config.yaml
num_hidden_layers: 12
hidden_size: 192
num_attention_heads: 4
num_key_value_heads: 4
head_dim: 32
intermediate_size: 384
vocab_size: 7360
hidden_act: "relu"
norm: "layernorm"
norm_place: "pre"
norm_eps: 1e-05
positions: "learned"
qk_norm: false
attn_scale: 0.177
bias: "all"
tie_word_embeddings: true
parallel_block: false
init: "normal"
init_std_qkv: 0.0171
init_std_o: 0.0171
init_std_up: 0.0171
init_std_down: 0.0171
optimizer: "adamw"
learning_rate: 0.00225
beta1: 0.95
beta2: 0.98
weight_decay: 0.086
lr_head: 0.00459
max_grad_norm: 1.0
warmup_steps: 228
schedule: "wsd"
decay_fraction: 0.255
decay_shape: "linear"
final_lr_fraction: 0.02
batch_tokens: 32768
max_seq_len: 512
doc_mask: true
train_tokens: 271200000
max_steps: 8277
dataset: "wikipedia_en"
Each number is 50 + 12 x the weight over the matrix's rms, rounded and kept within 0 to 99. Layers, rows and columns count from 0.

# layer 5 MLP up, 384x192, rms 0.131, rows 137-173, columns 96-191
49 21 31 71 51 46 54 33 59 35 44 38 68 48 41 47 50 38 52 70 41 34 50 67 43 37 56 55 30 57 47 43 45 86 42 66 39 35 70 37 59 56 59 54 25 48 35 33 60 44 56 40 42 47 48 60 50 44 57 55 52 64 31 55 38 70 43 63 60 51 60 58 41 32 47 63 52 59 44 43 43 37 63 39 78 40 86 51 54 19 42 67 51 51 46 66
52 66 59 44 54 54 43 44 41 63 65 34 39 49 51 29 55 25 40 44 68 52 56 55 61 28 25 48 40 42 56 53 39 43 60 53 51 38 64 60 25 45 50 57 34 40 61 65 39 55 40 34 44 57 99 49 61 22 50 63 48 43 46 63 60 39 52 62 54 36 40 69 45 49 52 46 53 49 28 72 43 53 30 50 48 41 45 48 27 48 46 57 39 70 53 47
58 59 50 63 48 40 50 54 45 58 42 54 55 62 57 57 63 40 58 44 48 52 50 58 50 44 39 66 54 67 35 57 56 45 45 75 35 46 47 53 41 53 52 52 42 48 54 49 60 50 70 26 35 52 48 52 55 49 51 56 50 60 47 62 42 43 48 62 54 51 48 46 53 54 53 44 56 45 47 55 69 51 42 45 56 47 70 41 58 44 61 56 47 31 45 48
44 26 44 66 57 51 66 52 84 57 44 33 37 49 44 27 31 62 54 36 45 35 74 44 40 34 26 47 45 51 12 38 50 52 58 74 57 47 64 71 70 41 50 52 58 37 47 64 44 36 41 56 67 36 36 50 63 55 60 58 47 41 61 58 44 77 61 44 56 64 50 29 38 38 68 67 40 55 33 56 69 49 56 47 55 39 57 24 46 65 50 51 45 41 58 56
52 55 47 50 31 66 27 48 43 48 41 65 51 35 63 40 58 46 46 45 58 60 51 62 65 34 49 57 59 43 50 67 54 42 59 64 41 44 48 46 49 50 61 42 31 47 36 41 58 48 49 48 39 63 41 67 59 45 34 47 56 53 38 41 44 48 45 62 57 58 46 39 59 58 55 54 44 32 48 56 41 43 55 48 60 36 58 60 59 49 43 57 55 37 39 51
47 74 42 77 45 56 60 55 59 52 33 65 22 28 34 53 48 42 41 26 48 59 49 22 46 52 67 58 70 55 20 54 44 46 55 46 49 53 69 55 54 43 62 51 53 41 30 45 66 31 51 53 57 34 34 40 62 54 40 54 53 40 47 36 19 53 58 43 46 71 41 55 83 43 52 17 55 52 22 33 45 57 42 79 44 23 51 64 61 41 56 49 74 45 60 59
47 34 41 47 42 45 58 30 54 54 42 53 61 64 46 54 44 47 43 63 46 56 57 63 54 32 35 56 45 42 53 55 48 53 45 56 35 50 51 51 50 61 55 54 40 49 38 60 57 41 61 66 57 50 43 44 59 59 50 40 62 39 42 54 30 52 48 48 83 38 45 46 47 49 51 49 51 32 44 49 48 63 29 59 56 40 51 54 39 19 42 41 53 31 53 65
49 41 66 43 24 46 41 54 49 51 44 52 29 55 49 58 35 28 51 40 32 38 40 36 59 74 34 26 47 59 39 54 46 80 32 52 43 27 54 74 19 47 55 60 51 43 37 37 32 67 60 56 48 45 53 45 45 32 67 33 50 64 51 56 30 70 65 47 46 38 28 43 71 56 48 39 58 48 50 58 80 41 35 38 40 51 38 68 12 66 67 46 50 41 74 50
48 35 59 33 42 36 59 61 52 51 58 40 46 77 43 55 31 47 50 57 41 46 32 30 39 42 29 47 20 55 45 30 66 44 24 59 63 61 50 64 41 46 54 79 47 43 43 73 37 63 59 53 65 61 47 53 53 34 52 57 60 44 41 57 42 53 34 43 55 32 49 39 39 38 41 29 52 47 62 65 56 58 50 51 37 37 64 45 41 44 67 21 35 47 63 52
51 66 49 70 49 48 34 55 44 27 50 66 43 86 40 49 44 34 54 58 63 39 30 44 50 63 49 34 48 52 29 56 30 41 74 51 44 29 48 52 56 53 51 70 51 43 47 56 54 71 60 17 35 54 62 66 53 40 48 54 47 35 43 27 54 63 78 33 48 31 48 47 79 64 52 25 75 60 52 71 74 64 47 42 40 55 54 50 32 67 76 54 60 48 47 46
35 47 46 47 32 56 35 38 55 55 38 33 60 43 61 20 51 57 52 62 49 58 58 54 47 51 44 63 37 71 69 33 66 39 29 87 34 62 63 55 73 54 59 43 54 49 26 41 89 40 50 58 54 54 59 68 34 71 60 54 43 64 44 52 48 54 43 39 64 37 56 35 39 75 34 62 45 23 58 63 73 64 66 44 58 46 61 47 54 40 46 59 51 48 47 58
44 42 74 51 50 75 44 58 59 58 33 15 44 59 64 53 23 39 51 44 83 44 36 55 47 45 33 37 48 43 44 64 59 47 59 68 58 36 49 55 52 41 56 44 47 41 63 36 58 62 48 54 29 66 51 49 67 54 49 44 52 52 50 53 61 62 45 34 42 23 16 47 58 42 19 50 56 34 51 68 69 08 27 31 45 55 68 08 47 55 66 56 51 76 83 47
54 54 47 64 65 67 40 41 75 53 39 45 47 44 60 47 52 40 41 47 50 21 71 70 76 59 57 60 49 30 32 65 36 68 70 63 54 51 45 48 47 42 52 53 32 44 37 37 66 42 49 30 47 44 82 56 28 77 22 47 40 63 47 14 25 52 48 42 54 59 53 74 56 34 62 48 51 24 48 28 33 38 53 57 47 54 51 65 33 83 54 61 59 54 59 44
56 29 50 40 63 63 48 56 53 49 37 42 39 64 20 79 38 53 43 48 45 35 59 38 49 72 52 58 70 28 40 53 44 50 55 36 15 69 44 62 41 52 52 63 45 42 31 25 58 44 46 64 52 42 40 57 44 36 49 51 53 67 56 44 33 45 35 33 72 51 62 34 32 51 47 48 61 53 38 36 42 43 48 40 41 36 68 72 44 55 37 62 61 35 85 48
41 52 86 66 54 74 33 49 58 33 64 60 49 68 41 53 41 49 39 78 50 63 70 57 55 34 63 54 48 30 53 63 44 43 66 59 19 03 41 55 56 55 53 56 47 41 44 49 60 60 66 35 37 27 66 60 30 47 55 47 51 48 57 37 47 42 59 31 67 29 39 36 44 63 52 49 67 23 56 84 49 46 77 68 48 43 49 75 57 43 58 72 28 51 37 44
48 52 86 47 31 77 31 53 61 65 53 38 55 76 62 55 52 53 49 64 83 63 32 51 52 26 35 76 34 28 65 71 58 42 53 67 26 20 60 68 67 63 62 46 42 45 70 51 47 54 53 55 25 52 58 44 58 63 54 34 34 43 47 49 49 62 48 51 51 14 29 35 56 48 56 44 48 62 30 66 60 51 61 37 66 38 38 48 44 46 62 16 49 57 57 41
49 59 58 71 45 48 44 54 52 44 44 34 58 32 30 30 45 56 50 28 67 75 49 49 82 68 62 79 67 56 40 59 42 57 45 56 38 24 44 52 54 19 57 40 54 46 43 29 63 42 38 29 53 62 44 41 76 38 47 45 50 41 39 39 41 67 65 48 46 57 46 75 51 69 58 35 58 66 34 37 37 30 29 51 41 31 45 57 33 56 67 59 70 41 66 62
48 59 49 40 52 35 43 65 62 42 48 52 44 71 30 55 59 48 54 48 65 35 40 52 46 34 28 30 39 53 53 22 35 56 40 42 52 57 66 43 45 61 53 79 61 40 48 45 52 75 45 44 46 39 75 61 37 44 78 57 49 62 37 35 52 73 37 23 58 49 55 57 54 51 28 46 65 65 40 74 72 45 58 36 59 73 43 40 34 78 33 62 52 67 64 36
49 41 51 38 40 33 46 40 79 39 11 24 51 65 35 42 46 24 49 56 29 58 31 71 53 60 52 44 61 64 30 11 51 72 18 56 49 50 42 47 36 74 53 88 59 39 39 55 38 56 44 65 48 48 38 47 73 54 47 54 36 66 53 67 33 56 54 46 47 53 15 39 42 60 49 32 60 56 49 49 38 43 49 45 74 27 36 65 61 30 76 54 49 64 63 52
45 29 64 29 44 37 47 55 62 57 27 15 64 55 59 43 55 55 54 45 53 34 56 61 43 41 38 49 42 79 44 62 56 52 27 80 52 41 59 43 62 44 59 50 52 44 45 51 41 46 77 53 48 72 57 63 40 41 55 48 61 48 38 51 46 32 48 46 46 56 47 72 28 32 58 61 41 43 32 67 32 59 29 59 70 49 56 42 58 22 54 54 54 47 85 39
52 43 56 52 43 41 56 76 59 44 49 45 47 65 39 59 41 49 48 37 41 36 48 52 28 42 36 45 45 60 57 42 50 61 34 41 46 47 63 61 44 49 50 77 44 44 45 67 43 58 70 50 47 65 64 47 40 46 47 59 48 65 51 55 54 42 77 53 48 28 37 34 61 60 54 44 57 64 48 67 50 60 42 42 51 63 48 40 25 43 45 52 37 57 62 49
39 45 42 79 54 46 30 80 28 38 53 36 40 64 46 27 51 42 69 60 73 58 65 11 78 52 71 68 49 51 00 85 15 32 87 51 35 17 43 66 63 30 53 36 39 43 45 33 88 45 54 25 59 33 53 53 77 46 39 47 39 62 54 40 41 75 69 50 74 49 70 46 71 76 33 42 98 05 28 47 74 02 56 49 64 39 68 52 32 50 44 35 57 49 40 48
52 42 48 42 59 34 50 67 60 29 51 40 35 49 40 46 36 60 50 44 27 50 35 47 47 62 54 26 50 61 63 33 43 45 45 38 59 51 49 47 51 34 56 62 54 46 53 40 52 61 39 44 58 45 42 35 49 47 54 61 48 69 49 47 53 45 36 51 39 62 58 65 57 44 40 42 54 68 46 42 37 46 63 44 53 50 41 54 37 57 61 65 51 65 47 49
50 53 50 52 48 49 48 50 51 48 49 47 48 53 51 49 47 46 50 50 50 49 51 50 51 52 51 52 49 49 50 50 51 51 50 51 49 49 50 54 46 50 53 50 49 46 50 49 54 49 52 49 55 50 50 53 48 50 51 48 50 50 50 50 45 51 51 47 55 50 48 51 53 53 50 48 51 50 45 52 50 49 50 54 51 49 50 49 49 52 50 49 51 50 50 50
52 67 56 74 23 41 50 65 67 58 39 65 57 81 73 33 61 25 47 48 41 32 72 49 62 41 28 94 61 57 28 63 75 56 35 71 44 43 85 71 21 67 61 68 45 40 31 46 77 67 75 35 27 38 35 63 40 34 58 31 50 26 50 28 30 50 52 31 56 48 26 46 60 76 34 49 55 59 51 60 82 24 28 70 68 46 60 50 44 47 84 26 21 40 72 53
47 60 44 49 51 57 53 67 64 65 45 52 80 59 59 37 58 32 56 59 64 62 64 52 52 53 38 57 50 52 38 59 49 34 45 59 40 56 49 58 45 43 53 47 40 48 39 33 71 50 67 36 34 41 55 58 52 23 50 39 46 41 52 31 30 41 49 50 66 50 55 59 53 60 55 56 47 40 36 50 47 18 45 61 52 59 37 52 51 60 64 44 47 56 62 49
46 49 49 49 48 50 48 50 52 52 44 47 52 54 48 50 47 49 52 48 54 45 49 46 54 51 48 50 52 53 47 53 51 52 51 53 47 49 49 51 51 47 53 50 49 41 54 49 54 49 49 51 49 49 50 55 50 51 53 48 48 50 48 53 48 57 50 47 50 53 47 47 59 53 46 46 53 47 43 50 51 49 49 50 53 48 53 52 52 52 48 49 57 52 50 53
53 69 69 48 72 28 44 66 65 53 49 52 49 65 46 56 40 35 48 41 70 39 61 60 49 52 37 50 26 48 41 26 37 44 61 73 35 32 52 45 69 28 56 47 39 41 25 55 40 32 68 41 29 42 65 82 41 42 48 52 42 57 44 24 52 27 55 28 52 18 34 51 42 65 48 51 44 50 63 67 37 53 63 79 35 54 64 57 48 28 46 60 44 59 84 58
60 46 39 60 42 36 63 62 58 65 48 41 22 51 51 61 45 46 57 50 36 37 60 42 47 67 55 71 28 43 48 41 31 75 49 62 41 41 45 56 62 37 56 70 66 45 52 55 43 47 52 60 51 38 57 33 28 21 44 41 44 38 53 47 26 37 65 50 48 57 00 45 71 51 47 31 52 68 39 62 53 13 39 58 45 41 52 23 18 32 32 67 56 59 62 43
50 59 60 51 39 58 67 59 59 52 43 22 76 67 59 42 49 59 46 69 32 38 54 28 51 70 45 33 63 58 57 58 57 55 32 42 40 43 41 49 45 29 55 59 57 43 48 46 44 64 57 44 50 52 56 42 39 50 53 54 42 56 43 33 41 47 47 25 59 36 40 57 65 52 59 45 50 51 51 27 42 71 44 51 55 37 56 44 34 27 64 61 30 76 54 57
48 51 67 38 27 60 51 46 70 60 65 55 33 52 56 40 41 27 59 26 49 45 36 41 57 42 31 41 34 51 49 38 59 70 80 53 63 48 39 50 63 45 56 50 47 42 61 62 35 67 56 55 36 40 59 68 37 33 51 64 32 65 63 79 48 38 40 60 52 40 25 48 44 42 51 59 46 60 61 65 49 40 51 37 51 68 53 22 31 56 52 52 38 55 47 48
66 41 42 80 32 48 66 39 61 47 43 54 46 47 45 51 29 44 39 69 48 41 58 58 37 35 35 48 46 27 41 33 49 51 70 59 68 44 47 50 24 60 59 47 18 39 19 69 61 37 53 45 52 72 33 59 53 60 61 44 60 71 27 29 42 62 47 28 62 32 20 36 54 47 42 45 59 52 67 65 57 28 36 60 44 51 41 38 43 30 62 46 58 49 51 42
34 44 53 67 40 61 52 57 38 27 54 45 55 33 25 43 40 42 43 47 70 64 39 33 83 54 58 46 73 53 20 60 40 61 45 35 44 51 63 37 65 21 60 57 38 42 67 53 52 40 60 38 54 40 38 37 40 42 43 26 62 61 66 51 44 50 98 58 51 57 58 66 53 67 49 39 43 20 45 50 42 62 47 60 46 25 43 52 54 33 32 43 78 30 58 65
50 49 50 50 48 49 45 52 53 51 51 50 45 51 52 51 50 48 50 50 48 43 50 50 58 53 48 55 47 50 48 51 49 50 50 50 50 51 50 51 47 50 57 55 46 46 53 51 50 51 53 48 54 46 49 52 50 44 55 48 46 50 52 50 45 51 54 42 50 50 49 51 56 49 50 47 52 53 50 49 50 49 48 49 51 50 50 49 44 45 49 49 54 50 51 49
43 49 67 46 62 60 63 52 69 73 21 35 54 69 46 40 27 45 54 35 44 45 52 51 41 46 46 56 41 51 17 48 64 67 59 68 57 12 60 61 44 43 58 49 29 40 33 44 60 30 62 33 51 69 56 35 36 50 57 63 52 51 53 74 48 74 53 23 53 27 22 45 37 47 54 76 46 56 21 71 34 46 34 45 56 33 56 44 55 68 66 31 33 67 65 55
49 59 49 40 29 18 66 52 51 33 55 68 51 52 40 47 48 40 47 60 46 40 66 44 63 53 34 84 37 50 21 32 67 76 34 64 56 55 33 73 41 54 56 67 35 42 41 48 52 22 72 64 71 41 32 45 43 57 43 45 45 50 35 75 47 36 78 50 73 72 21 52 37 66 73 40 57 51 55 60 38 43 57 51 46 42 53 47 55 57 65 50 54 67 52 44
49 49 47 52 47 45 43 50 51 49 47 47 49 57 50 49 47 47 49 56 53 50 50 51 50 50 49 54 50 50 47 54 47 51 49 53 48 48 53 50 47 50 53 52 44 42 50 55 55 50 52 50 52 52 50 53 51 50 56 49 52 52 50 48 45 51 50 47 53 45 49 55 51 51 48 49 49 44 51 52 51 49 47 51 51 52 51 51 48 44 53 50 53 49 52 52
# layer 5 MLP down (transposed), 384x192, rms 0.129, rows 137-172, columns 96-191
51 52 66 48 60 15 55 61 73 47 51 60 48 63 64 47 39 52 48 49 53 51 51 55 57 61 36 51 84 59 64 31 65 26 49 41 50 55 37 49 25 65 61 30 65 43 45 41 46 35 65 51 42 56 67 48 37 60 51 40 52 37 58 40 44 56 41 57 47 62 43 50 67 53 31 62 54 41 38 37 57 50 66 53 54 55 43 78 65 50 82 50 61 45 59 48
57 53 38 37 40 53 66 49 57 35 63 58 56 28 58 60 70 45 51 53 53 70 56 41 38 70 56 43 28 46 54 52 55 43 47 59 33 37 47 49 42 29 56 32 40 50 52 45 41 66 55 44 60 34 76 49 63 34 62 57 46 55 67 52 51 47 24 54 59 33 67 57 49 42 63 60 69 64 51 50 50 79 57 82 61 40 60 48 62 52 39 60 58 38 45 45
54 48 53 31 47 53 54 47 46 34 57 62 54 43 29 53 42 57 51 63 55 29 58 45 50 45 51 42 29 36 55 59 40 40 63 50 60 41 46 53 58 48 56 49 46 44 50 62 38 44 54 56 69 35 50 56 59 47 41 39 46 53 52 51 47 46 75 53 50 50 46 43 60 37 40 55 36 43 57 58 48 52 56 60 45 57 40 68 37 54 42 51 56 44 44 54
54 53 54 24 64 47 38 36 54 38 35 53 51 43 72 32 66 48 48 56 39 36 54 61 57 72 51 45 43 51 22 41 53 43 46 36 47 45 35 68 61 50 56 38 59 62 47 52 62 64 35 27 66 55 66 45 62 46 53 50 54 66 29 73 30 46 49 78 49 54 32 58 68 67 57 53 64 22 38 53 69 47 51 49 49 38 44 59 41 56 69 22 43 42 38 47
51 55 48 40 43 44 60 55 53 35 55 52 59 64 52 68 42 56 53 57 50 46 49 46 43 37 33 35 45 48 63 50 30 53 51 44 65 54 43 48 64 54 58 55 48 45 46 52 54 38 55 28 56 58 49 52 45 55 48 58 56 51 44 50 55 62 49 62 52 51 54 52 44 52 57 44 46 39 53 56 61 54 57 49 52 45 51 52 46 46 65 44 53 55 48 46
54 63 26 51 51 45 74 26 38 30 44 45 56 71 35 54 51 58 52 74 58 34 68 50 57 52 52 37 61 47 53 76 66 47 64 34 57 53 45 31 42 62 47 27 45 50 48 42 42 46 47 64 49 40 62 57 41 55 57 41 53 67 61 51 37 44 51 49 54 39 69 43 52 33 73 77 58 32 33 72 70 48 23 39 48 64 76 37 65 44 33 54 42 28 42 49
56 74 50 46 55 42 42 39 57 55 50 70 61 68 61 38 59 49 42 39 37 49 50 48 53 44 54 56 55 42 39 58 54 48 67 71 42 40 36 55 46 53 63 46 50 25 50 56 41 55 54 49 46 54 35 51 36 49 60 39 50 41 59 46 37 56 34 52 46 45 58 46 59 50 53 50 48 71 44 38 61 52 43 50 47 41 42 60 53 65 44 52 52 68 54 54
47 65 31 56 57 50 50 53 72 34 30 36 58 53 60 60 53 53 51 59 49 52 72 52 31 34 53 57 42 32 53 60 42 65 49 53 41 42 59 55 65 78 38 37 40 47 49 43 47 31 44 50 62 46 39 56 56 77 36 44 48 41 32 45 39 57 47 39 41 47 48 31 44 49 74 45 41 67 47 43 33 46 53 54 35 62 62 69 61 62 44 42 77 44 46 48
59 52 43 69 47 61 61 48 61 22 56 43 53 30 52 57 61 44 55 50 57 53 56 52 48 30 66 51 52 43 55 76 51 39 75 54 30 51 38 42 55 55 52 49 49 50 54 56 56 43 49 41 53 55 52 59 42 61 62 51 54 44 46 41 44 55 50 66 45 49 59 29 57 55 52 52 40 30 33 48 53 42 56 61 57 50 45 44 47 40 42 59 68 37 53 44
55 45 57 64 57 56 53 61 49 41 51 43 48 50 69 38 29 36 46 48 56 13 25 62 44 32 55 09 41 25 36 85 79 41 51 73 43 56 00 77 76 50 51 63 54 49 50 54 72 41 39 50 73 46 39 39 54 33 21 46 51 70 55 39 62 22 27 56 88 41 53 49 46 59 34 23 64 43 47 38 61 47 38 72 79 53 25 72 40 20 64 46 73 61 96 53
54 57 53 48 53 68 30 39 59 49 41 58 72 63 45 56 44 38 48 45 52 63 70 62 25 45 65 38 71 42 48 40 26 20 45 37 45 39 24 59 55 48 51 68 35 50 62 48 43 61 65 60 56 32 69 33 23 34 65 74 50 50 41 66 43 48 74 59 63 26 42 58 44 40 52 52 53 33 68 56 66 35 61 59 59 49 68 49 55 44 42 81 31 62 43 49
39 49 35 73 50 51 41 33 27 67 47 58 40 46 62 70 66 60 52 57 81 56 58 56 58 41 53 49 54 60 52 68 37 63 43 56 34 33 58 47 60 60 55 46 52 59 31 11 31 33 78 60 56 60 48 63 70 59 34 59 48 53 63 44 54 79 60 44 49 50 49 54 43 41 47 44 49 72 36 50 40 45 58 42 24 55 53 56 61 54 38 47 61 56 67 45
53 60 51 84 59 65 37 41 42 46 74 44 51 61 62 47 67 83 48 88 37 75 23 54 48 74 77 41 17 37 66 55 46 50 69 69 35 59 20 45 46 29 60 58 70 45 73 47 65 31 63 28 11 62 53 53 52 41 54 50 51 54 59 41 61 70 40 55 28 56 50 70 61 33 41 64 32 51 56 50 48 52 42 56 42 80 27 40 50 45 52 63 50 43 40 52
55 53 56 56 62 52 46 71 35 36 68 74 33 54 40 48 45 43 44 39 33 31 59 61 23 37 53 63 47 40 36 71 62 58 50 57 76 43 59 65 48 42 49 57 75 33 58 52 70 41 35 61 42 66 49 59 47 36 68 51 40 35 44 75 72 47 41 66 40 35 34 47 66 67 29 51 54 50 31 49 61 39 33 48 52 60 71 59 61 35 45 37 38 40 19 55
46 29 40 47 41 37 49 34 69 63 58 18 35 55 72 48 50 39 44 17 59 52 50 64 52 46 51 56 65 51 38 41 54 67 39 36 38 43 40 27 59 47 58 51 57 50 36 57 53 61 48 59 55 27 32 43 99 60 38 71 49 38 32 41 34 63 74 47 49 58 39 62 55 65 39 59 52 59 52 56 70 70 67 21 36 37 41 54 27 61 58 55 45 51 38 52
54 36 16 31 59 47 25 58 35 55 55 52 60 70 55 42 78 46 48 23 25 43 25 59 73 25 60 64 67 55 66 60 26 50 68 87 56 62 40 31 49 51 70 42 47 50 47 64 39 39 50 61 45 56 40 40 48 34 76 28 58 45 63 51 75 53 36 48 89 37 84 50 49 63 31 37 48 50 43 38 47 26 59 56 46 59 28 46 49 47 61 67 79 48 56 56
50 38 50 52 38 73 48 37 50 46 46 65 31 40 45 57 45 67 50 37 59 80 21 29 86 54 45 75 58 15 75 58 75 44 54 39 62 55 58 58 63 22 61 32 36 48 57 68 49 44 48 54 41 52 43 67 40 51 55 51 45 54 40 41 47 39 47 60 38 48 61 38 31 52 38 66 45 41 52 64 43 84 63 37 59 53 49 31 44 36 59 60 76 57 51 51
50 68 44 64 59 56 43 35 53 53 45 46 53 49 83 70 61 32 52 68 28 44 30 42 33 47 75 51 52 36 57 45 64 57 45 54 37 65 17 58 49 42 47 31 44 35 24 22 46 52 53 31 47 31 42 46 45 40 56 75 62 27 79 49 61 24 27 56 52 54 62 63 39 35 66 58 69 57 45 54 73 42 43 58 69 49 69 54 69 56 52 26 59 54 61 43
47 50 53 58 43 33 49 67 66 32 38 47 60 68 37 18 48 14 50 49 37 44 68 54 39 56 55 48 54 34 71 44 57 57 56 51 57 44 81 45 63 67 28 55 33 37 54 60 56 53 55 60 48 51 63 43 31 63 97 28 47 30 33 71 36 53 33 56 37 38 53 81 65 39 31 63 57 72 54 76 64 42 23 65 43 52 61 27 54 70 38 48 22 47 06 49
49 36 53 39 48 49 30 61 32 56 48 55 44 48 40 47 43 48 53 49 43 45 50 50 61 39 42 51 55 54 57 84 36 21 54 40 47 46 48 53 44 47 57 77 76 54 39 48 64 54 59 15 47 54 51 47 43 43 29 49 54 39 40 63 52 65 37 50 44 90 50 52 44 53 44 37 22 58 80 24 44 28 41 56 34 21 63 73 31 75 39 45 15 55 44 55
54 47 38 49 52 83 50 51 55 46 54 60 55 32 40 69 58 47 54 46 65 62 44 50 63 32 62 43 55 30 59 58 28 43 65 51 60 61 49 42 57 53 52 42 47 42 39 57 55 22 39 52 47 47 39 43 56 45 46 69 57 57 34 35 50 39 42 60 38 55 52 57 52 35 59 50 24 41 51 43 49 49 53 55 53 44 50 76 63 39 55 47 62 46 40 46
51 28 18 43 53 68 64 43 32 58 51 54 63 41 46 36 44 78 51 61 81 57 12 49 64 64 52 61 80 43 38 77 71 00 35 44 86 52 32 54 21 39 74 26 56 49 35 26 50 52 52 22 62 33 67 35 63 61 40 65 57 76 51 40 72 49 59 51 47 47 57 42 49 44 46 19 48 60 45 36 37 84 85 47 71 63 35 40 47 44 25 79 26 51 72 51
44 52 55 63 64 68 44 71 51 57 58 67 52 43 52 56 54 53 52 56 56 50 60 51 60 32 50 45 54 56 47 44 49 58 38 60 42 39 41 51 44 57 67 41 61 50 45 32 36 69 64 39 52 47 49 48 48 45 41 56 45 36 46 67 50 46 46 43 42 51 45 38 49 47 42 48 48 65 53 47 59 52 56 48 32 37 43 46 51 49 49 49 44 57 60 54
50 54 50 51 47 49 50 49 50 50 50 50 52 53 51 52 49 50 50 51 52 50 49 48 52 50 47 50 50 48 46 51 50 50 50 53 49 49 54 50 50 50 51 50 50 50 51 50 50 50 52 51 50 52 50 49 48 51 49 48 51 49 51 50 50 51 50 51 51 52 50 51 48 52 52 52 50 50 50 49 48 54 50 51 52 49 50 50 50 50 50 50 50 50 50 50
67 64 17 55 54 40 49 66 12 86 48 82 62 11 59 59 84 76 63 78 48 94 68 34 67 49 42 44 75 57 88 51 04 00 81 69 65 21 58 55 48 18 68 27 23 42 60 53 49 52 54 67 57 33 66 55 00 20 59 41 83 00 27 50 38 62 17 54 36 27 60 82 07 15 54 59 26 31 45 41 72 57 68 76 42 79 24 88 99 48 27 69 34 47 28 39
59 57 51 48 48 61 48 61 40 47 62 63 52 45 59 35 58 61 52 48 65 43 43 54 49 54 54 42 39 50 44 56 39 38 42 46 60 39 50 49 52 38 55 41 42 47 70 65 27 34 50 38 26 41 58 63 38 42 62 50 45 50 44 47 51 37 50 49 34 56 41 47 41 35 54 59 57 37 50 49 38 51 58 52 50 49 24 44 54 41 45 53 23 41 43 55
53 52 49 52 52 52 49 48 49 50 50 52 48 56 50 52 54 56 51 52 47 51 49 49 50 50 45 47 50 51 47 52 52 48 49 52 53 48 50 50 46 50 50 49 52 52 48 50 48 46 53 49 48 52 50 48 48 50 49 52 51 52 49 50 50 49 49 51 48 49 50 50 49 50 53 50 50 50 48 48 50 51 48 52 48 49 50 50 50 48 53 50 51 49 52 48
47 61 64 40 51 61 40 42 34 52 60 64 53 50 43 54 73 23 50 65 61 71 78 39 31 46 44 51 65 42 36 40 39 81 54 41 46 54 66 42 52 34 66 60 51 34 52 51 37 33 41 74 49 65 60 61 23 52 47 86 53 43 74 45 55 60 68 58 42 39 48 43 44 75 25 56 46 44 57 42 34 54 41 73 20 49 52 34 52 52 30 58 45 48 32 55
48 45 29 54 63 48 29 67 35 44 42 36 54 59 53 78 53 77 55 24 62 38 55 61 74 44 37 48 49 38 57 40 48 60 60 43 66 43 53 43 46 36 63 57 44 44 55 41 32 61 35 53 70 49 66 26 36 39 49 91 51 39 61 26 56 66 56 56 38 77 53 27 51 47 57 41 53 49 72 61 45 37 53 48 34 50 48 33 42 41 35 89 85 63 37 51
50 29 50 25 47 35 58 58 36 57 66 41 35 35 30 55 40 44 55 41 56 61 74 63 48 57 43 43 31 22 40 33 42 48 63 56 59 39 29 44 62 69 38 60 68 42 80 61 46 41 45 70 25 66 40 64 67 48 52 45 50 36 46 70 37 23 65 61 61 58 45 45 58 42 47 49 37 21 53 12 64 52 40 47 71 52 58 60 65 48 50 44 58 35 64 54
51 74 45 59 57 53 53 57 61 63 44 65 51 38 63 75 62 49 57 51 42 60 32 46 41 50 59 58 68 43 35 49 47 52 68 30 47 44 43 27 52 52 52 46 42 43 48 37 37 58 53 50 80 43 27 54 23 42 50 49 50 52 40 49 38 43 18 42 66 48 49 42 52 48 66 52 51 40 20 49 58 46 55 58 36 62 49 43 41 57 56 68 58 51 48 55
79 54 40 64 55 52 38 43 53 37 57 56 50 59 68 47 54 34 71 38 44 61 53 32 61 50 55 65 40 56 41 53 50 60 36 63 51 54 49 57 41 39 34 33 31 83 46 43 57 48 52 52 58 51 52 45 49 52 40 54 61 46 31 38 51 74 53 46 58 51 53 41 63 60 38 37 50 32 58 48 61 58 43 42 49 51 40 60 36 71 46 45 46 44 58 42
62 54 68 28 47 43 45 61 46 51 66 42 77 53 55 23 49 43 53 42 18 37 40 27 74 36 48 80 66 35 45 51 41 48 46 41 34 56 57 53 52 17 54 53 44 43 57 43 36 60 71 47 53 47 37 52 46 32 94 58 52 39 73 51 51 33 53 76 60 42 57 63 67 35 60 23 38 61 81 56 67 60 58 39 56 60 46 52 12 27 55 57 76 35 44 53
49 48 50 51 53 52 49 50 50 50 49 48 50 51 50 51 50 55 52 52 50 48 49 44 54 44 51 52 48 44 50 47 49 49 50 53 51 50 52 49 53 50 54 49 52 50 48 50 49 49 49 58 57 48 46 49 48 51 50 50 51 48 49 50 50 51 49 48 51 51 52 48 50 50 51 49 51 49 50 48 49 51 51 51 48 49 49 50 48 49 47 49 55 49 48 51
69 28 24 62 49 78 32 38 51 44 57 54 50 41 48 47 51 32 51 15 68 50 38 35 20 29 62 49 38 58 63 63 54 65 57 39 60 47 62 53 59 45 48 57 28 57 62 33 45 45 40 67 54 73 39 54 42 82 48 32 37 47 25 58 41 57 45 53 39 47 62 41 23 66 63 54 36 13 61 36 74 82 24 53 51 42 29 58 29 52 38 67 37 23 39 39
52 10 36 57 57 47 52 29 19 45 64 66 56 37 34 46 41 72 50 65 85 68 49 45 51 56 55 72 40 39 47 52 44 54 37 33 62 55 52 61 74 34 62 48 65 50 43 53 63 42 59 35 57 22 56 57 67 34 46 59 49 59 51 65 81 60 68 59 67 72 64 67 43 45 65 70 36 70 50 72 50 47 44 45 51 45 66 43 32 33 19 36 40 59 33 50